Weights of a small transformer language model.
Size: 14 layers, 2 heads of 32 (1 for keys and values), MLP 256 GELU, vocabulary 8192, 1.69M parameters.
Architecture: LayerNorm before each block, rotary positions, biases, untied embeddings, attention and MLP in parallel.
Training: a variant of SOAP for these matrices, 121M tokens, 3705 steps.
Each number is 50 + 10 x the weight over its row's rms, rounded and kept within 0 to 99. Layers, rows and columns count from 0. The size before them is the row's rms in percent of the matrix's.

# layer 8 attention query, 64x64, rms 0.155, rows 0-16,32-48, columns 0-63
067:37 63 54 56 62 43 49 54 63 49 60 39 38 60 38 48 47 54 36 47 34 61 41 64 61 47 54 55 44 44 42 56 33 46 51 43 59 51 56 44 45 58 53 53 46 21 60 57 52 48 60 65 54 44 61 58 54 46 67 50 29 32 60 71
105:37 59 59 55 65 49 49 48 31 45 41 48 69 59 61 53 45 59 37 52 33 38 42 49 55 31 52 59 51 47 48 44 36 63 42 47 65 63 64 47 52 57 50 41 55 61 43 55 39 61 59 63 63 65 46 53 61 69 44 68 50 64 55 42
111:44 48 42 48 36 44 54 39 65 41 48 45 44 45 48 37 62 39 48 41 59 58 65 69 37 65 42 50 52 56 39 58 53 50 48 44 30 41 39 39 71 36 46 63 43 55 56 42 66 53 32 65 53 53 56 33 32 42 58 55 49 52 45 64
132:38 53 39 46 45 54 54 32 59 38 29 57 52 52 66 47 49 49 59 40 51 60 67 59 54 56 54 65 54 44 48 55 59 43 31 37 36 50 42 43 74 59 50 61 36 54 29 42 50 59 33 55 57 63 53 43 46 55 54 56 49 62 59 67
062:45 65 42 51 62 46 55 53 46 49 63 55 67 66 48 41 38 42 46 54 64 42 53 51 46 53 66 53 45 55 42 59 40 49 45 56 64 47 75 54 49 51 70 47 47 65 33 35 44 49 61 50 45 51 66 71 45 70 34 58 36 49 47 58
119:56 65 46 48 39 51 56 45 73 56 47 44 37 41 48 43 69 40 51 43 46 58 62 61 52 58 43 55 53 45 48 47 56 47 64 46 39 39 40 53 61 31 43 56 30 49 63 51 59 51 40 53 57 39 40 26 41 26 62 49 48 41 57 65
138:54 43 53 48 59 52 53 57 42 48 68 45 45 48 37 41 47 55 60 57 44 61 30 46 49 47 52 30 47 40 37 40 39 47 56 55 64 45 46 66 33 48 61 55 45 50 75 52 39 51 56 65 30 35 48 52 65 47 60 49 46 29 38 36
099:44 59 51 45 26 37 51 53 67 58 55 42 49 51 53 53 42 47 62 43 55 77 60 56 56 51 50 44 57 45 54 72 72 49 60 43 51 38 50 64 49 44 48 53 45 47 40 59 61 43 70 66 31 38 49 43 51 33 57 38 63 46 56 54
075:72 55 57 44 48 63 45 42 47 47 46 43 51 34 39 53 32 47 65 51 54 41 34 55 44 51 41 62 70 54 48 50 58 46 67 34 54 54 48 55 27 43 66 66 57 49 42 57 40 53 49 57 49 43 29 63 51 37 37 42 53 55 51 35
094:55 45 44 46 64 23 43 52 46 67 64 43 58 58 52 56 53 43 32 49 43 41 43 58 56 57 50 42 45 44 51 39 60 34 32 53 55 56 70 55 56 72 51 56 67 40 47 56 59 57 52 61 33 54 52 74 50 68 45 48 50 50 45 45
099:58 58 64 52 52 51 46 40 29 58 59 46 36 66 63 55 37 47 44 54 42 41 47 53 39 35 35 55 57 65 32 25 47 51 43 44 59 54 56 48 49 54 31 37 55 41 53 53 33 49 62 67 48 63 54 52 49 54 46 47 49 68 67 47
090:49 57 37 40 62 56 61 52 66 43 46 44 54 38 37 44 42 37 51 39 46 37 35 65 61 56 39 52 55 57 52 42 50 51 51 46 53 46 39 44 57 58 40 53 37 67 64 20 52 57 29 29 66 57 54 40 39 52 51 46 45 58 40 49
106:46 53 43 43 45 55 62 47 50 42 67 34 47 47 49 51 66 45 71 48 65 67 63 46 48 54 47 49 46 33 66 60 47 50 67 39 56 53 61 40 43 51 51 60 49 47 41 46 66 21 57 58 69 55 48 44 46 24 60 53 51 47 48 52
086:40 40 54 35 56 58 47 40 44 45 66 69 52 44 47 60 30 43 56 53 40 54 38 49 55 54 53 36 46 51 43 39 46 46 29 50 64 34 59 59 65 64 49 55 56 59 54 49 43 35 46 62 39 56 46 69 61 65 53 68 48 48 32 45
081:61 41 54 49 34 30 42 47 73 50 61 51 50 55 51 50 57 37 45 42 42 56 41 44 58 59 37 48 54 61 67 55 52 58 54 62 55 44 50 30 52 31 54 43 51 40 73 65 55 60 55 58 46 30 57 53 51 33 44 59 49 59 56 67
083:38 49 46 39 46 55 47 53 43 43 60 48 33 56 69 58 29 43 20 56 45 37 36 46 61 44 51 69 52 54 39 53 53 44 42 56 55 51 59 40 47 49 56 41 45 56 38 45 49 45 54 43 37 62 81 61 41 59 37 51 44 57 54 52
092:46 33 60 40 33 60 49 59 51 63 44 64 55 38 59 50 34 54 51 30 60 46 45 49 43 63 61 55 24 56 61 44 70 48 35 36 46 38 52 37 46 49 53 45 59 51 37 37 47 57 49 43 30 41 53 63 62 46 39 55 51 51 57 49
087:53 56 55 50 43 50 49 46 67 54 53 52 71 48 28 44 58 56 51 29 54 61 40 54 63 42 39 29 55 45 55 40 50 42 53 43 54 49 33 46 41 65 44 36 52 63 59 53 43 61 37 32 66 48 65 47 63 47 46 29 59 43 54 55
102:57 47 43 44 36 46 48 53 60 47 57 73 35 46 49 67 48 58 80 42 50 54 49 51 37 68 49 51 58 48 43 61 49 54 58 68 46 51 50 54 50 65 51 43 65 46 74 38 56 45 37 60 34 48 48 43 47 54 48 34 55 55 33 54
105:52 45 64 50 54 39 53 67 64 35 42 43 45 38 37 35 49 50 54 44 56 39 58 46 29 66 61 60 32 54 51 48 61 48 45 47 36 40 50 30 72 43 50 55 43 55 56 47 71 57 45 65 49 46 49 49 32 39 48 59 63 50 50 50
100:44 51 82 48 55 52 43 55 54 51 40 48 65 24 47 49 35 47 58 40 59 54 47 42 54 44 65 57 55 45 62 49 55 50 55 35 39 28 37 48 47 42 50 64 43 61 53 48 48 64 43 60 45 46 45 55 34 40 56 40 73 44 48 56
107:39 63 38 32 40 48 50 37 53 47 62 58 42 40 40 38 50 54 50 42 53 44 31 55 49 67 60 42 60 52 56 70 60 61 41 62 32 58 61 58 52 56 64 39 47 49 48 52 57 55 45 62 34 62 73 49 37 57 37 50 65 51 44 46
094:63 56 50 42 66 52 51 58 58 48 44 53 54 46 44 40 51 69 59 40 56 51 52 40 38 42 57 59 33 63 45 34 59 43 60 65 42 51 62 50 55 57 40 47 41 47 81 58 43 54 30 55 51 54 37 52 50 38 32 45 59 68 64 45
106:33 43 32 53 69 56 53 58 32 62 61 40 64 53 64 43 48 63 43 43 63 51 49 46 59 49 68 51 48 35 41 48 42 53 34 46 49 55 67 63 42 60 51 47 56 61 36 36 40 57 60 32 48 55 52 52 64 48 44 56 34 51 37 54
083:51 50 58 39 43 61 48 51 79 48 46 60 41 45 62 68 41 45 66 44 46 55 44 60 38 43 48 54 52 53 37 51 56 57 37 35 37 63 33 51 45 56 49 57 50 62 39 44 53 56 29 57 25 62 40 64 52 54 55 37 63 56 50 50
111:47 45 51 54 56 26 31 66 29 58 58 46 51 50 59 58 51 52 61 51 56 63 38 52 64 64 42 40 49 52 70 60 58 50 52 49 50 52 29 58 42 64 41 59 62 38 42 28 39 45 38 46 33 57 55 48 62 49 40 48 54 51 59 60
103:40 45 48 50 57 59 42 59 53 52 70 43 62 54 71 51 36 48 43 55 56 57 55 41 58 40 52 52 48 34 57 50 33 62 34 45 23 65 52 39 62 48 57 52 40 62 33 48 55 65 56 33 46 51 66 38 54 53 51 48 40 40 34 53
105:71 38 45 43 59 45 53 58 50 62 43 44 38 58 37 38 62 44 45 62 65 49 49 45 54 49 63 41 59 41 60 36 59 40 64 69 23 51 59 46 54 38 44 56 50 43 56 49 47 41 49 60 34 56 58 39 45 44 59 68 57 57 31 58
130:40 66 53 43 51 50 42 42 30 52 56 57 41 46 52 48 43 44 60 60 61 45 48 46 41 58 44 33 48 63 44 44 75 59 46 49 49 32 59 63 53 47 39 45 47 71 59 48 54 48 52 55 31 50 77 50 40 59 44 50 70 70 47 50
093:55 51 63 47 51 43 34 57 50 56 45 42 50 50 45 61 62 31 59 65 66 37 54 50 40 48 56 52 49 54 46 63 44 62 62 44 54 32 44 58 42 39 49 48 43 33 71 66 69 46 38 56 38 45 71 37 42 44 53 42 49 40 38 64
112:57 43 41 36 55 43 34 23 47 67 33 56 57 58 44 62 52 57 43 41 45 44 39 44 59 48 42 58 64 59 63 62 52 69 38 59 57 48 54 68 59 60 56 47 52 60 39 54 46 55 54 27 59 36 64 50 65 52 48 45 46 43 42 47
122:61 34 47 36 47 32 54 58 51 73 53 45 66 46 49 46 59 39 38 43 51 60 66 61 42 51 61 51 27 60 50 55 66 34 69 54 53 35 56 46 50 51 46 60 47 27 51 64 48 45 59 48 43 44 50 47 63 43 43 61 38 48 45 54
099:46 63 36 72 53 42 55 44 43 31 56 58 36 57 58 47 71 50 33 38 44 45 40 43 57 37 54 58 35 61 42 64 44 48 46 51 36 67 53 52 32 43 60 41 50 48 32 46 61 50 60 61 62 46 41 34 51 51 41 53 54 55 52 61
099:63 39 43 50 46 35 58 53 46 53 44 53 48 61 54 41 45 48 41 38 52 43 51 46 43 52 48 38 38 63 50 48 38 50 30 65 44 55 45 40 65 65 51 35 62 68 59 37 70 51 51 75 39 60 40 58 51 63 61 54 69 53 53 62
# layer 8 attention key, 32x64, rms 0.162, rows 0-16, columns 0-63
068:51 41 27 44 57 61 43 50 46 48 44 39 62 45 64 47 57 62 55 52 43 42 50 46 58 47 61 58 60 59 57 30 55 64 39 72 44 58 57 43 34 58 45 75 58 65 48 54 53 43 54 51 44 60 25 51 62 46 49 56 62 65 51 58
079:50 54 60 64 62 47 51 44 36 55 58 39 55 49 44 44 47 24 49 51 53 65 43 39 38 34 28 56 50 51 40 69 34 52 46 35 56 55 48 58 58 55 40 65 50 39 55 62 59 63 58 68 49 40 45 38 52 50 39 48 58 33 40 57
121:39 53 50 62 30 56 64 46 57 46 57 25 47 56 60 48 60 51 51 62 67 49 48 55 71 54 54 43 43 33 37 37 59 64 37 44 47 52 57 64 45 50 48 31 57 56 37 38 36 45 57 54 41 45 53 64 64 41 56 37 42 48 59 45
094:52 41 49 43 65 37 43 44 35 45 47 57 49 53 60 57 46 55 53 56 27 41 54 26 46 55 55 66 59 62 65 58 25 45 61 34 52 57 50 39 61 61 59 51 50 24 43 57 55 50 46 47 52 60 35 45 48 45 61 61 39 46 44 52
076:57 34 55 48 62 34 55 58 63 37 40 75 52 39 52 54 49 38 46 49 39 60 51 52 62 52 42 53 45 69 37 51 44 51 52 38 50 35 38 39 65 47 54 42 36 45 53 59 45 48 57 68 51 48 39 39 56 52 68 49 24 40 51 60
133:50 62 71 39 57 50 42 56 46 44 57 55 53 44 46 56 45 49 65 40 43 60 46 51 55 52 29 50 60 49 40 67 72 56 73 67 50 46 46 52 43 57 50 61 37 45 66 57 34 49 45 65 45 33 54 30 51 49 48 34 60 53 37 46
159:49 37 51 62 59 40 59 66 54 49 54 40 35 51 62 55 49 66 41 52 54 35 56 60 53 68 63 54 39 56 50 27 42 57 31 44 51 56 64 50 68 37 50 46 71 55 45 46 72 35 49 56 48 61 46 64 48 56 56 58 45 56 59 40
169:43 36 47 78 54 47 69 56 57 56 54 48 44 59 56 51 49 56 29 61 59 46 38 59 60 52 60 43 37 52 35 37 38 59 32 45 65 56 56 56 57 45 43 48 76 65 49 44 63 54 62 56 38 54 41 62 60 51 48 53 42 42 52 44
097:52 49 44 54 42 62 43 65 54 50 56 54 41 40 72 33 52 43 46 57 43 79 34 52 42 48 48 46 38 74 65 51 49 33 60 49 45 67 32 51 43 52 38 40 67 37 52 51 61 52 53 57 52 59 58 41 48 53 46 60 59 44 61 55
101:48 61 70 50 60 52 52 46 47 37 46 57 60 59 68 55 41 50 41 61 46 38 54 40 63 26 41 45 63 55 49 47 48 66 54 41 50 37 31 35 54 45 53 39 34 38 54 38 34 42 46 56 54 43 33 41 55 33 64 44 59 50 60 52
105:59 57 39 39 37 45 53 65 59 39 66 43 49 63 54 40 68 49 45 53 52 34 55 51 49 44 49 50 48 58 61 51 28 69 60 71 47 56 54 42 42 49 53 40 48 63 53 50 40 36 45 60 50 48 41 68 53 43 48 78 36 59 42 54
108:40 68 39 38 40 55 38 56 40 50 63 59 40 36 63 47 53 64 54 39 41 53 50 35 47 48 48 37 54 46 56 41 68 67 36 40 48 41 80 48 44 58 39 37 59 45 50 59 56 50 68 50 44 53 63 63 45 54 55 47 62 59 41 49
095:50 51 40 41 73 49 47 58 66 43 53 30 48 46 40 44 57 51 38 51 67 59 57 64 62 57 65 44 48 61 34 58 56 39 44 55 42 36 53 69 46 54 36 59 53 39 64 47 73 49 48 51 55 68 45 50 52 53 51 53 41 50 72 53
089:23 43 43 51 36 41 50 36 56 54 41 51 66 54 58 58 37 67 32 58 37 55 54 50 48 44 50 54 56 46 63 39 31 65 58 67 53 34 48 45 43 67 49 49 62 40 50 42 43 51 67 45 43 57 37 33 57 44 52 43 48 51 61 39
097:65 42 49 44 36 40 46 54 53 58 49 33 60 57 56 43 63 32 58 43 59 57 67 49 53 60 66 55 36 52 49 60 71 38 57 56 44 49 54 43 48 38 49 67 58 51 49 49 62 44 76 41 53 45 38 55 62 30 38 50 52 35 44 58
084:55 56 39 58 57 49 70 40 61 42 54 42 71 55 37 46 40 54 55 58 40 42 38 51 58 43 66 63 58 33 45 51 40 47 55 38 48 72 63 35 42 64 70 39 42 67 65 46 50 49 54 64 49 54 49 55 38 49 50 56 63 45 48 45
090:45 51 58 66 52 56 62 26 54 36 54 62 61 72 57 54 44 50 60 43 35 64 52 43 41 43 62 51 65 56 44 64 33 58 27 52 43 59 57 61 56 50 45 32 36 50 39 51 60 47 64 51 44 46 58 60 55 50 48 58 50 56 44 65